Each number is 500 + 25 x the weight over its row's rms, rounded and kept within 0 to 999. Layers, rows and columns count from 0. Numbers have three digits each. The size before them is the row's rms in percent of the matrix's.

# up: layer 14 MLP up, 512x256, rms 0.0513, rows 230-296, columns 0-63
# down: layer 14 MLP down (transposed), 512x256, rms 0.0513, rows 230-296, columns 0-63
# gate: layer 14 MLP gate, 512x256, rms 0.0513, rows 231-296, columns 0-63
up230 092:511498513490509535512480506472488516529490490511534516453483468485510545491468512498506490487500461516508473501456501521527490515439507472516531534556526497490512489484463483433512513504496507
down230 095:513495518499501449514529511491501495472510524496491474557541484511471506487495465506492519498528517487522474497536502493475469448474476516526501460492501514484514518518474461502473494525510507
gate231 102:508477496530472482460523474479501471485481515440524519535488483465508455491520553489458489515500496469488458495466476453468548463487533510493485526494487532506493479513481501521531517543478531
up231 094:502555540472447495530479496540487538512485471544524501539478525473452504460497520498479484456503498466495475488521471489511504446477470532526511500457505501512496519555492487529499473536505446
down231 100:539462465477512500515515485497550506480542476510508501528502489493492481523530532464519563540522471535470548540516523500510521508519526463528480471522466525478515510474511476506512505503541450
gate232 092:516509501489563535446572502537521512494495448460516533493477492483502514508526529497547511485483499469522468531490441448493487486497516533535501498556495504466459473501495459510517500485457519
up232 098:491523504499466495480483497479522523502519468524448556558522456574457448532482495489493494473475506460500481472520501523507503507530476527482503480463453518502559510534511517486464502490487492
down232 093:568513498490524495485474525474516481524519505470543494476506540486529447483524506492503538530495469473488470493486520491534527466467455495526488488531522446512480492463502463525557490470497503
gate233 104:529502539495488537517513543502554495493475507470501493535470476482498470510515481513501493499500486481474507548517467495516478559454481510518558551478492522493535522580545509482503491507531476
up233 098:502513508490431512493471482492457489497478518517492466490468544514541497450505497552498519494508509534505495497489500463497512485521503488519479514444512493479478458516518499508477483491501489
down233 097:496501519491484524482516520501493467507448485514506478508507503458508519529515516496496572526549489491486516534494464530511483515488504513542526474496497496494560506501504517485500547547524488
gate234 100:525513535517491465510500487462513490502462568493491494468530501498498488474500510518479479494535514510535514521493511494527491481509478506475535515525543485440479471474479513490512495520504465
up234 099:524473523524503493542511494466504502534510423489491511499538484510461490528471475491477535480520501465500495516476486496495517492527419483466492512534481505515502510465429455486527462483455559
down234 089:448460524494517464454472515529502508484510528492488456500478484513512461477529532514482526462533455523488529522489491472478487531487535514542462525501504464511494521527531511509449504526504497
gate235 097:460502463490461533519486497484469486540454476503531498492505506530504481522537486511508519507472453453521505503470513466490520488512484535483504515520497529497509499515495519514490461496485515
up235 090:537496485501526544551511516507513505502496513521517487505537455491533525476493518514504498464472541479510484511487488515492494517483476519474515488483492511487490501533514492527522528485529524
down235 097:526500474453508510499465442497494536515518493512513522465504501488507497526500515507505546511516501494501514534487499504499511458476460525492490482451509546534480500500465493526478493510444478
gate236 102:492463496516507498464495506495496557502453465520562468491534505460527476498441496499496501487524535528514479460500537521483516476522504438531517455478456515527492487509506514460542510501490488
up236 103:508542518503497528496532488476482457552463474521521514475460490496497507504476460484474500479467497485489525502503511494476505441533494478415481511500473512556525450487514498497535503543488510
down236 101:502539499480494466539494464493509519480525550466488507496453509480501481510537502499470533438522515499482476482505495495525459549509534520504474526502534461484456494489513471510475519429553526
gate237 097:486516536474478488531455529500515515488514483514470521503511512509466516503541446502508511518489511482473469490490505505499539489497479513515472523529482510462477465486515499506455478492467512
up237 098:551494497525512473484493498460526479507463485500508467491454512477481510477506486478468506527513457534483455477510516471513495499536489501512480484499491565470470480528523543519479497512534510
down237 097:481516507491513506502509517488514481480479496543508537538487533491462490484475535483507502532514450540471464458459498493501482543510543486528548514509467468490538507519519475569528509498496464
gate238 100:488504480502514564503498496565487476493547478472502467518541498507495496492527495479486499514497462451455471474464499449527482528507509477469519490513550491494496461520507488505508543477497479
up238 097:483442484512507491554469476486486525512499506516490489543498526509487482477466478503515501547471506513484484517513480482500496484517489514504487469477444492475526491491481494529527494523494499
down238 093:537526471499504528505522505527480486503522480463526475436532503503525491531448537561500526508500462498522519480500473519539503514489534501513506512481546461524478479517493478480477540426523508
gate239 103:473465522472448512526471513546569510485496489500530498474486515498509498495537494519530509507478477500480478501522443504510557486509493471491500476481501508480490473512471498480528478534494490
up239 096:503486494478500509487480493533511505549457481522565497512471490467491518528484489534503517467542524523518492464507505470488487502489498476543487545516495521490498505521501474462529498539471495
down239 100:491495508480476509499508499521438493515448486437484503536481495513495502494483491469509540516465495486497485515540560504537511450489505462532505523488456481511522526467501495540450495481499560
gate240 102:503498504499517524497511518464490521458518519509488525488525499502472523506442517525475509467484474469520494495448478499489509487487462475503485540479501449535428523490492507510492529491473521
up240 096:520476547496479459472460485518507529500502529480523546462442504482532530470546519514490486523506500506499451485509498515497504501476483478548487485501503517463536529505505490455539489506503482
down240 098:529428522506528525525477505478461510509504498501466490522504539469490524509479493518508521497483484472481509459471494492467539538559518443532478520474465484520508523467513522469477464446510526
gate241 103:494513495530492491484517515490474506498481539474541511521519473486495464480478511512504492488471538493466482546506473518504493477524519501552548492492435477453508534470521494483502479481502519
up241 096:477491507531484553453517499499493517529506481514456479490502538519519469501536494507443541466496476510452498509553511549519544530503477475512499480496496489546533532481464500482464503492514496
down241 100:472498437516499459514497500529496512489469512521501456491499475515530494463467509500526504529495475503462524512502459448506513503497541492486532474514459516458527517530479526456498505486520534
gate242 098:491496477485508501520526506491507473517497485484536572509487523482518517519502520482474509525506502531496554516475529451502503517516517529549509483510531526509496523485509488503486526496565501
up242 095:478483551485498502549504527502515507476466473492504482489518503512498544534511458522513478527508494492482509494500503516493471479535516530513493509487557467513495520516522462503459470503495467
down242 096:528507523491445507487492462518474528487501550475489488492498550504520473485469530444487499481457508543493500517494507478512509521504533483492515547452476499547464499496461496549483505502520546
gate243 106:497477529523514458490486466544520498515471506479530521507518493491466483466491500486505460497469462490469525520467485505480507491493485529508490468475488495510515479465513452462457453461527479
up243 099:514496528495544499501547509453500485497504482519531474505538501496524492511487424488499523503516464468505476441496521517544505505495500515478512533529511523510441562497482453473515475492507527
down243 102:505492485556508475502505489495555507519485500460516513504525480498499468461501531535490478522502460548474506486515496534538527479491496524479529463502488521489460434556520453497500478498487500
gate244 091:517456533479481502457451504471503465541474487481470504493530482517477519499537485487503487482493484518482509516481519501503493465497481519491534523465520463486520501484505467498458517551505505
up244 095:511500465509489495539496558458510487500480507461480513479520535477504484497484492536500445535500490490492528504476503527510495501499438491485459493539487478505519490478523487491505497528477481
down244 088:491484453534501439483515462520482533450524473515518456515456526516485492473496532499525464458480495476549468496540495503478482532490480541512492486511504508505474500480479470538523492457508532
gate245 099:496487494489497532492477514499489500491510537510475517496514519520462527512468507517495483474485466540509509477479533520481512513483524468562493492519484491519527547505503494506528487522467500
up245 105:549459538528487489482501527483490480484467519455488510526463536557434497499513502526479497469546508485526511438493516484488465489482503543533459488511537524457493528448508498516525472550501474
down245 103:504489495509516507539499498509503539528504494496508538519501459493527520478501500510538507527525502490520483525534536425481476517499491507521521506462498505516484506511542530498522512518503545
gate246 104:468478559499482522496500504509502515541538490490538521481513506470482471489497507500517507490479500512447501472502442497462538471487477505468502512472512535493539488521487483520493515530461502
up246 104:542498566476474453481494497504508505496514493498512563430530517539508495460475493484464487524528462466444491524557467530491532489491487460494485573490494490480518501477494513497487488542507514
down246 105:517496442561457516497498518502502542479527526538511490454501486490466482529489496524477493490488480506513501525486503518499524456466492499476448513517502528462536466516480508501540506492467502
gate247 102:514518519536505510534500537462476508532499485504490459504492497505472428455507489538490479453525511514515509513483493496506494517494531512419462494485516484481489471452545511457492488510480484
up247 095:496504493522485465481478542503521509515508507475515528512491495470517476519485519559523491495524506530519454494497505526503456486522509483494492499505493481525464500472531523466562559507500477
down247 100:527502505504527491516512515506470488503469507532535472466492494488465477522513495436469508453482420487494506517551518491496509514483487477491566507496486519478488502530494505493502488501509522
gate248 107:522480469480503454486543515460531524533466531502534508461482518469493516473491499514540509540472492490526486505542466466485512492531477527481513496551550478515528514466518498574532454545530498
up248 100:477505512530495467442469464528498538524529483529496464500504517482469482472526511417486489494507465486525574478472548510506477483458509460480494496512505473477462491542523464466477479499476522
down248 106:543497516505480461527514529532504476487458506499533479517529472480503499509443527545493480487459535504503493545469509498491489486495526486498466529456493515494479478511485547503501524492510494
gate249 111:480475488473513457507467517478509530468520439500502480488481497487517484514493517481496487475497491490487476505466520521494516535525525476504528490484536488480505514492474504451453514514487522
up249 107:505532506539530499549491506520480516489521549472514474529499500518466461525524497491530507516479505504501480469494431540515501502546519498501500543506467491482518525492459524474493515462480514
down249 106:487521521456508544491480451517453478518466501462476445521483512467458496507464518482500513512499486485476496507491521501529450508512515475496490503491513477519523520501489494493505483545439496
gate250 102:494524528544537502478504491537502489492464479563497492503533486518493466485506503504541515486559516509486515485525562538506479473490488539462501505499520474545491556491511501502482483531526493
up250 101:499503532542487501505489487542480547529509470518512510465490499578479542470508452499497472498502494492465500499501485504468489519567534511460515514511508517510476537512492513503504548534465539
down250 095:532510493476521510457495522445519479511511559482496475495499461481501463480518494501501508453473534509523515508511473488513479489478536532536482484505480501523495481560523503499486520454485489
gate251 101:528484482534501492542465503528528518508487511543550500528504520489500514508500508521512551523508465486477551503492528514522504544524465523526488475462524509452482455559522499474498500532524574
up251 101:454506539514479536529476535507517466450470476492507461510498485532498503548508518480498489465493482472461523466506532499492504504527486460486512515520466517525467506474540478507451477467493488
down251 089:572457473490525495511504537544494528523439493524490531536513516516458492478461469541483555515514465509480518513504491484506466480481513507517459497510489486487497447508512495461478516505488502
gate252 107:477504471504509504431524494496494501526532505519522539528475508469456489514519487485510497503520504524513502492481507533538503591528522456520495474502499499458499485501483483498509503473521487
up252 097:499539475510490552452504502517471496490491509506491445491468464564486506510547552531501504471513536528488533445511492460493457507503514510495514508466468501471464509476499491464497486507454526
down252 096:487458548484487485466461517440501524517503518490491551458559526477484480505489503491501549536490474492538505491511492470452514482522479480454511506486512502477482526501481474515485482488524460
gate253 100:500481493513490503461506486515494512459507511487498501496556449520498498485500487485526514524499460449516489509463529479484491524501473506505517472508453519484511487489484496440530471506518498
up253 103:474508464491526510474484465483458526487491471486519479494503492485443475533511523536508497536466535506457513512510501526507522500456495489520515524511490518499454523465468508490506533493489523
down253 099:505520524546511530509489541473483487508443541506519503478488509477545501532499522458487489492494520513513505477533491508531475471533523492481463523499521473454504490510513471510529514496497487
gate254 100:532551478472499507520490503486506497469533492481497460535538537475462497490503462469499491445514476546471510504509479478509504480470510507502487516468531478484463486496507489460501482500466524
up254 097:509450460495482483520489484512470548514443514558495494502493536510454524524518525525533464511512511474482447481473506491514505545487502525506488472570497552470504501494504498531568507532519496
down254 094:500479492515465480514499470468511539506501501523496528510502511539474506501510521515434509473496514557495506502536466508493509505505473514487559532490473522452510508540500559506468511492515539
gate255 102:540493460533481498520492487512524534474516531489516459486534563457478514494516516452524539474482511469468496497474476486504483489463461544531503497510534485476503503497471504499514453483507549
up255 100:516518429510490478492535534519501513455503501491501514519521541491532508541479509468515510509515492505510517499506529539547510534512534510512500504525504551488492499480488515544502459490513541
down255 101:482474493511482468524556506496489462528506509506506563488506524540465466511502498513499501511519467526487439535489460460475491499515516495461516502516479472553516538434440470530504515468476502
gate256 102:474513456528484472498473482514518486469540546490470525504505499461472471484513499518552486509440523472506477533511493462521487492473462459525544487531475504524494501486485522522537494465498487
up256 104:493506509460506461488469502543485516503451524502532493484533485486509568547492512482503490527525460497483547482496474467483464545514524500523521466538466516483530468499498527430551486533495480
down256 105:493485472504504462462476517483535515432505494480486534490558496527467482515497548545485495491545517504507529497538465554502547502546534505467442515519482519510478510534526537511485513501504525
gate257 100:476472515441537494493548435487495517512464496520498462502503486511494508478540518516501458497497534531497493523528541507526485487478500505500473532515480521479514479516505534545482491473476539
up257 099:504493489521518490470475464484508501488511502451559472451513497496511529506489527489486491498500544471505512534551518517497499496507525502448535496528500481467494537485499464497481504512503469
down257 110:507523522495508512501492525515480494476470474512475510500516518492476505563483500524489555506536538548505509484512486487461489470466543488494506501491505488563469518512499494506526490446493527
gate258 094:498510500528507527477519490499495532504499544477516538492524537495518475499526467515507499475483485503515464491446513478498525529501452491513495512525550479495507497488466510508525510469526494
up258 096:474498497487513517476487488486511492497508481499448498465538488498525496481463509481496514525463517518470518516513539496531481527525505482509497516544508475533503457472506484497486528478548537
down258 094:519513502523468505538502476474496507504488533479504499503492523507502481507500477508464479458509477501517510504508480508520477508482495539502435513467545500492486496484529529519473521483487492
gate259 098:477468492509520474469481487505473480524447511436541455499479470436496464516472540520513511490465510488517471448485517487529499451506503567482484476488509457523506501455521501548456527499443518
up259 094:524502542466513522467475512538501498483522473512500500457516514544495536460505504528527470503477496507456497483525476517522465434514506504454481497553496531475477516512518491480534509497511517
down259 101:456468513524514519484521511527526529499526467497471485451511500480525492491470495522501550472505510489501465477498514507542473502517484533503526499524534520528468474490561487548488475495451468
gate260 109:499458505525506541477537458487500504498501523484527458517513500476461453452483537487501520541511464505537501532507486488481460489450463477525505540506499477546509474533481529500487531486513514
up260 106:490521489523478557494556496491517524526505525526505476504526462527510491502509498496535514518503515502537502483515524511482515503489495499483591466492535502512550478512494506511495456527500478
down260 105:473499503498485528492471535495514518487521518540537482508472506486529493527442493507507507485532521491494496516535499526471502507557532460474503479470526459513503485511547485530527539494500532
gate261 100:499487491529498508528484451498477527508488497541484525503535476543484473499500511475513519537499567511528467481492501508480512507496455511467524493472476485541508518536509478529495495531526539
up261 101:531502522538511513462512472519475513430437482506475482547476497454466501504490518513520478463490529530485443515490473544530533511479520489531530461498530490440497458524519473485500513466460480
down261 094:514467525505485478570492516468519461458539571515480514494511473513529503557557508501507477475510499442503533493524504446512477461477521518498524452477537510504513494461516457484505509449503539
gate262 102:464472474498479517461532495500500523567528484508492482454482514502491496492484452516491539535512492515541514497526490476500518488475488521489491546508521450483463478517509508508517478527498499
up262 096:499496552494531494527497533536475486539494479517500519509494506519491537505507517483486485501518482510496468481527496536538537454504464502485488474508501515482501497531493496535515476522469552
down262 099:503501509531488492528499540503496499473441520537533513529516458497468471496460502547516467534506497517515516527496490483491432484526498539507525508506501528496528480476504479472497514485512495
gate263 091:476486514501493451496523481519494503502559525470510513498493506487522478510528506500521463524456513479493483498513547479505502510455506490538463465506498490513529491480521455454548484491474480
up263 095:552503504505510467499521523518547527504484483535522509511521454492492531535529490476494500463501485469514495503524522456462446472485535490521471511495506514508536484483512474495514505524507514
down263 095:509478512524524502487503481527460499520536504476516485505476556559538509479512530454536505489475500520478541515493492520495524463489472480517531483510575495499476524463469516537470505473460514
gate264 094:485458515471496479498487496503528513485490491502517490502490532468535474502521468521488536499520493463495521516468485497499514469476510458502462498489526451502451490458464499510508467492521502
up264 094:492502482535484483468506511509481467482488507466483464544513500545494510546512505480509525493505527492496468504527474503472531532482474465456483520573486465524476483487502510517497484492516452
down264 099:511495490525527511509494466499432497513470511534507522472516546490549491504503506472485481504493479534471495498488519456505454544451529496575520484526510544504507525488487496492491533523520543
gate265 103:511472521471531481464495484495484496450532491499501499483464492492507503480478504467466538482474498483511451468474448496495525507468477525501525525517503474498456479472513511476522513507520503
up265 095:475494468512481488470504517504489502474516496476491534534499515493499453507463502492527531517517549542534524519493476502517495564517490482486503469528491551529494475490521550488495509523490491
down265 100:508531485483506526522437518513544500479482492521438480522514517502466512504473502498523546506544504499507475506527468518506553526498520530474529562501513544505502447508451468495488498508519491
gate266 095:497490510539538510495507502505501459512512508480475472530491500484465457520503485522537506463513516531517467503565489510495491546497449495504542507452461490513536530505452483516494524535512533
up266 104:517545541494479513572512492484521537552487479507489507513507488476494479505501534476531537473509488476488467466546507503489493473511510528438460470514532524448543501521482473503503520453499466
down266 105:489523480450479479526528549499491520517473519464494487542486462470554499511511529501518517497493496464514500505510499475539493490503479460485498500495484496527509549461479549469531502490449481
gate267 097:471510510499474514515498494508518488503490512531527488530489501519478453568467534460494493512524537516510500469520490470480544524455474519538487509500522468502503470460502469490478460448494548
up267 096:557489491473496560534512518446491499494456496470481498573488437488465516462469493498508506496527529489498504536474502504541512466472536532463486491478534487517521515510504480493461513532510509
down267 094:530481491493529444457482493551525496491522455501431537475494523510484459532538507458489531481499474540486505453532521492497512551542538505504472531453512543477481485478483515492537497515457473
gate268 095:515488480462580484506508503470536488507455550480465487493476504480515478543492518489479463496507479483499505458497528481549518510461513494488542478491532499457487479493483515448492540465489520
up268 097:482541556475527503512452513479558459519477499496461472462495488484528474483496492504455555567497514526462481487487514524510489489528532545494516481491552471488536497506542516485542541552484470
down268 088:493465517495464520467505537505481509508537469523543515518459499513464506510513494557569506486519491507501515501489478472481485485482468520526531504516453529486499502493475465503502496471513478
gate269 105:497506496503510472501479501510468504545525533484480475483490483512515496478507475514483494517488543540459442501515468507497539520520527508457441488507552540469484508485495492481460515505543523
up269 110:491487525515490487529488549508527506495521481517484493473513472515489497514486502470499524508493509454462503478475526499494508455512484510512552519533500531574491509484498483488519502505526504
down269 110:491501496495502512490495504499495530484489520572492498547523497459525522495524503489530515520506492514494526517521524486472485507463476512526512481489457505533465515513503485519489524495472476
gate270 091:489483455436500497527523538524512505509493474495500517512499529521548503489466525476537533473489494463463518531528489479505475503508499478506523492543519535491479461451561480468473490462498503
up270 102:512456475457494486512549520536499482492455484477492537519484528485453561481493538488507501509500524517545489468500522459500499525513484563488488504483493540489514524491530519498523511475505506
down270 087:512522510522501516484459478421476502538512500490487495518509487495490464523493487498439486491504500468504561487509470529489506471485506478537527482500460439488486490472486483475506525503514538
gate271 106:506516541480492509503522511497470478509512524490468466518486483496510464476464519524492501522491486496500493528518535455462503466529492520542482505473468534542543509487491488509513498503511545
up271 104:471499488499516522513473498506501498457505466477483492483500438500548516491538504506485478488482499505454513500455440521507452492484527470511525512518503474509498495521488446444465485479492496
down271 108:464467469473497507493478488506464498533509490521514495465527509473484548544557509479492522485513525487519512424515466512526499522532511436474485523505485506519504507514503499528505494459532525
gate272 112:465515496526540497481497524493541476485511506482515516477516537524505512552494502527479481489518513476495453531531536480475492462504485472530508445517554463516476471579505532499528521477472509
up272 103:481450488502457486526508445479530524523546526492508494497496502483528530451509468480499474465492525492528516521483509495508488539528542491513498473528520494529518516510469468472479521511470498
down272 107:478511504556480511545465511489513459480480490489518485521505507486509538521479469496509500534512495502479507516504487509528500507483512484562479501506488449517513490519508495531521486482496460
gate273 096:478506487514496522562507475510492577536507473476486534506506502500504472480536515480488473456520522479501467513512495490527506511489522533513532507501534448522495481524493482490517468492548474
up273 103:514515450524545502504511515474523499508487469501522514480475461536526495533451480518529508487479503503544504461501526537508519489488504515486511505472467512471482469477491480498487493512543519
down273 104:476520541461530456499479486540501479466453525534486476503515503491537494492465512479480461513488527534529511520536515478493494471525473517554529473521504518466425470494486496486439524543494482
gate274 095:494541518475492508509473485521538549511491447528527460469477478454516504506512504495452469520503525500493485496503450504456495529502473523519519517478524521490534485519488477522529438473486529
up274 102:483495529497493525512528506524538528516470497475460509509443493536514467507493499523532498491539498493504476466469491484502492495529448535540538471519502499483469552534495507508476492542503541
down274 096:521499522472513493514524502518522486484506503506487526498534507563488478508520494453519499515545490481531484458560559489485507481475542476451532547557472523484557479459507487535570520468486498
gate275 099:500539501450502523509558525509479520496485499459548499481473498505500518496526504495483465467518490518551511512517512415498483459520497470516550492530465505476451513550514489471521518510487476
up275 098:474506540487500522534492523485453497480514519497505548465501484477534462459507485481528540519555485495553479473490463531475555498501536507487471501504489510497495486506489556489521506468479487
down275 099:461529450518525532539493502521473491504508498511484539527483503524481520523489507479509541519489474480489518499500495486520477502510496479465490465525477463533476500529522478497524502511500544
gate276 094:493502527494555487502504480499498487512532495456469517491483538503501499483513489530489498514487511483516474486530527464554492527534512538520495525523490462521530481518537529509513456509444509
up276 105:519530490508500543518487505523533505564489547505543510515514503521488484498469519512515513485539436521487512466514483496501458449502484473493516471487513482511505520491471465489482539522545543
down276 107:510480447455484501456525477491466475505509512467516517489520522535485512494497500472497492474461505497506456468435554549486471488503462489522526491497533520525503528519487521495501483470486507
gate277 095:480508491508476509539498519448521513498514539471462493549523507525538476477505497475510496519521468492457476522534467495471513471494481510510503549485511460481501499461504498493511493480502479
up277 099:481463491487514463550493523493534550507517508466551498481465494502491470476526484521511497505455492538482468513479523446458525490503478495510510490511484518520460448501546509504492535481500483
down277 096:524528496537474519491503489535514480474483490530473492521504531510472498491437475573517519471523502482498488513528479491505505473479489530529475534486526483462503515491499495494469521486489520
gate278 114:483514496515487451478484544510486497469483500513481497500487500509482531512490507447528534529520494559466468503524499490502487509467469475473468485461515454499508518496479511492509516524482541
up278 107:470511486529474545540494522543483488525521465529472457517498536500507494490488536524529512473479459527508502492539526517497472494532509514484529556514578529474485514493510491481478483473488507
down278 109:476500529470528514495526508537464502494520492532503515493507498462537526447513504526528512511500526521457495494491483494506513485507471550479520553493509494514503516518456492477490547449513517
gate279 104:485539500503490507486521494519503512520494479532537469446474495518503494491471528496490473480497518488504482486489498526443503532530501537488507555502472527506558548474452490498518505503474462
up279 113:524505472517512520531512517477514515537508499464531516490457508436518484465486449525503511473502469470539532519539457526549551501555523523502488504514495501517522532515495453498508486501474501
down279 106:487508504494516474473471500512504471518460472521505527492523457467523514527507534508482484543495488515527513494507474500489506464471547502460483467500525516561482484537463493527510549521506510
gate280 106:516540489476520482508481499533488496505523493509554495491488508522506498521494467506505512529547504522497498530512448527514538512528472507505469532541507504473493508506508469492507455508503472
up280 101:463506514477502537504518557480501478570475481497527511509519496569480533480493536555510471508509555540477526458492472499487498520505516532559479494496490441519479488504518496527501538466526531
down280 105:538505508495523500490510491533473456530520439500501474526465490518514502492477469431485486453544521528476480509512480502456507478504522474497526500482538536476475508486479498496461465490528510
gate281 102:457538488527568469496491455509534490497513514513525437479518454477520482491457505523515502498496495499459492519463526518523500505508494486487509492460516494474494493505482428487508517499500492
up281 104:527553477462478506479497517489536516475506496457481473493540515499526485527493467465478481473493467517518509503535516515488517481539494466494480484551515486514523542494515474487477486505543503
down281 099:483519506534454478453504485482522481496479536502507442497513509500486510473476492488542513468530521503455506503519582489482480505493489499509507490512472513493516492520547477423513482481479505
gate282 100:464458511533524466484477468507493515509493498516509504479557483503494503521476500503505511518508498504514511446494491503514509474493480518504540489522515461488520496494540494517547511517503494
up282 103:514477510501506543555497508520543515480543472512510525492471503479503519557513512478480456470510519502522481493517502497459475512477506500475481539516541487508488526479520477519488508449545506
down282 102:518521472482436481512496479550520492528500500496473540523454521489505516501503466530483517440471486498476553497517501518540527536487479546492482503558497546493494507509539525496547497493507514
gate283 098:473532497505540487512507498523512482521507478474481508476477485496507528512528449508456520501507493506470517477504515579507516514495520466432444466508514518492479467500500472509503488441509480
up283 095:517511473468510515483525498509471531504558486474537531454486454509498459481514531540484516470453526532520496528461487495502446509537529511504518516461521539472506536502469510527491525513460517
down283 100:522491520512458479475512516511495487473499462518452474519511473577503501536508489495469507513513484474471494548495509515464527492468495446444443487514468499502456476527516482452479484445501469
gate284 101:484545482491491495498544500496508508507513526465436478484479489490531481493482544461433479475453517518495541523506511529479536533549503490508507489504472480539500484527456524498482475497494507
up284 098:501456522527449489482494494499452479470472501503541500550506546509499500484496533472523501530489440452469482474511471559520496480485536485541489512497478520470518537524536483515484551531477516
down284 095:536545522537487474527503492493491502515523507526470486472494483473496525488483485443478496511541549495486491507543513459455444506485516493466510532505498506538497537566505479485501503507515540
gate285 095:458519494559476459513481560515495497467509504520466548500546501555484490557534494467495491517530478531477467503466465485524568486507513485520523543502508506498475478493528448525516500496494511
up285 087:499522532478475524484451519489483475441472496514479560510522485461514537482495508507499515508482434513527534562489477511495532467486493476521514516552459482529489510523488497531510500514470473
down285 088:529534465468500465506523479532499509528470485507522478525490522522509516491511490542487476489512507486489472477520533499439494492525511507504488502481487535469483525474508502455534504482539499
gate286 109:490478487470472486461530506524489457492528489454486498466513517484509483523503493462490472519522526492515457484531515475520503477483496455509505507481510472479498496510515501499467520494517484
up286 106:481528503435502515514497499481504545484522503550523495478518513499509505473463532495513491491492483559477519539527473517499480531513515519489509490521476512516510485495482552537535490501515523
down286 106:475531460475483532523476519498526481500512494497517507480494520521489538460523565485523485496491487506492502494447522484431482479496477479491489511498526481480476524533509521493484502534490504
gate287 094:511531523470465536540488497486456520521475525473488479536507516501505506499517505519518510556467529475482514474461514527470506528508502473484473476510516545457470560521466491461472473487545521
up287 096:504515495478511466480519460485554502533492526514508514535483521509501513487492501483488537512536489458481509503497511471511474462505504520482511464485475495495521518503438427537498485492508490
down287 093:505506514463449474503516455518469513500550497514510514482507508544500490514493504503493459553508522475533480485484495479504515489533487513536472536447482457524456499487488503484456466477494479
gate288 101:458491505461502489513560459542522506517492539483514518486536525512453476525563463469501516528520493497475486478526516505527513538471503515457510487458492502495462473521505485546452548512494486
up288 108:519482486469511501458479541500464512513517497503551503519450503519468538461462456502498484490491493525486493499493486487540492492531514496500522468462490559466545473501492486522513475485479505
down288 111:519463518520470491504520533511511474501496495488462476489524476530502464507495488485446484520484483462499509471491500495538479513494514490503466509471545516524521477487452475464476520518494463
gate289 101:478514475521523498475467482475526513475540488482516476497480523451492514559531464458552497526476465497485515495558513527499483461524500480484525499556485463496512504493530468489519487500540498
up289 095:494453491506496518488475499518523489508516514546530521483501497515501495515520493507532469447509508487497487529474526486507492510519491452453460461472499508516517499494491492474479510443424490
down289 093:506512492540534485511519481491514494471473479503476511555519471538497500494498534489491542553504491491476473485460492496506490502501521542485459483476541550505453495525508522502513518500522491
gate290 103:440512579474527510505532482512512536521499550491540458509498510488515507497500526524471553493537474538510504482541477462513474493517524494500499471490533491501493502484493481510510470489455459
up290 102:521507509529493475479527511513493458495484514473494480500478483520455443517505491499481522528534501499535517487509464526441527478468464507459506528448518499509481507506481515516464434512505549
down290 099:475515488488486507534521491499525532490499499512537495498517472470482523450491501494462546503463490505512513482520499497545507550521507489525513477487464498483502515503467506495518481498488484
gate291 104:505504536525494490491520548508473515529436479489508469478495536459508477511461491501529472534489526511495460467506491557520479510491518508520532500512517453504479509511508479528504536470523549
up291 099:503527536508498472535531469522519528474536481493526478523474498494498513536494520480523431449491528501489516501484473512514476527501503510448515519501511517480501478475464497498495508468487481
down291 096:512516499513533503491504472484519533483497496524501516476441515501532554510480464518489490476504504500512496556567519496484510517515522485523495510478490527510516466521499506476463488525455504
gate292 105:517561542497488475483479487472516501499497489511463498481487453517501479501512476544524510517496455508502488495508497549471523505509458519535495502498482503462479530488506463487512451513487474
up292 096:505537485494523479483489502478487491505475498529508522510520556496471490543530509534491465471488473499518478539524517513537516483481517519499484543490530486500482487526526450505487473492456512
down292 094:528486473548500483521495516497523521475460500521501490503510524462508493481517483481514480567478534508495518463473495493471518506503487518527519520527494573524485467491531544516474515453515473
gate293 096:479546494500530539512517473449491510520490520483516498488512489571498501477470510536550475512504471506515501511513495522515507531525488471487495475528539502529531472527494480454478510538498509
up293 102:524486512506523512530480489472514477499487503508482499524521498463490490497500543535493503538470497491508489530456513513527501489495512466539491464473470468506494468519520511460534479452505453
down293 101:477467512573517512478476510520513477452465475525537524519532518529503478481496492466465479463529509521482471476523536503526482497521469475499534448499493521487519500533500518522486496518527514
gate294 099:492524506528485496494538486494526481500503459509509493517503521482463503506457514522510503542523496521505502498498513502522517484483506482510484509502495541479457495509497506430514520448518520
up294 102:507484476486500484496475439503454528551503505536501495478509485508485471492561511470561480492466487465489511502466488486456444493543470434528495552470512494493532478470511471548518498505518560
down294 097:489514459518498502511486495483531509502521509472503523526505498502494509492503488554482496461497484521505475478476498499519474519465517501494513465529506505478486484513519514503521487528516509
gate295 102:505475473489498475478480529488484516475490500498499512507527497501471491508499461482492537511498490483489512503453428518436472520486488455497515487466476518437509567498568478521552510561516523
up295 098:491488511519467497494471488519486487469480521521490508481517500478490501474514473525495495516506445533508469491493473511495537533522496504506511476533488538513524475506486464522488517515542515
down295 099:494503477502524526525558496458512513513535502518476496539469475502513516485487557485469485497500562445515445496501494499501483511494475492526531514526479478521464512461472536467465525490526511
gate296 099:473506479520519482542477540492496520483503478489476517477522477472498451486483547512445498490488521503472505539512494492508524514523517535495504522539505527518458486535496483485532524505502499
up296 097:481481525496527464469510475509482521475515532542507495508495531468505493469498508518485501532507483548479494470516508517477478451471497518543508513531512504500498480506473463458500460497498503
down296 094:481438497524508528519453513522500508523498477489521509496494492488502529489464508513485493506523486502465499553490481550494521492466521512503483498512498488481509519467536550504512510504516503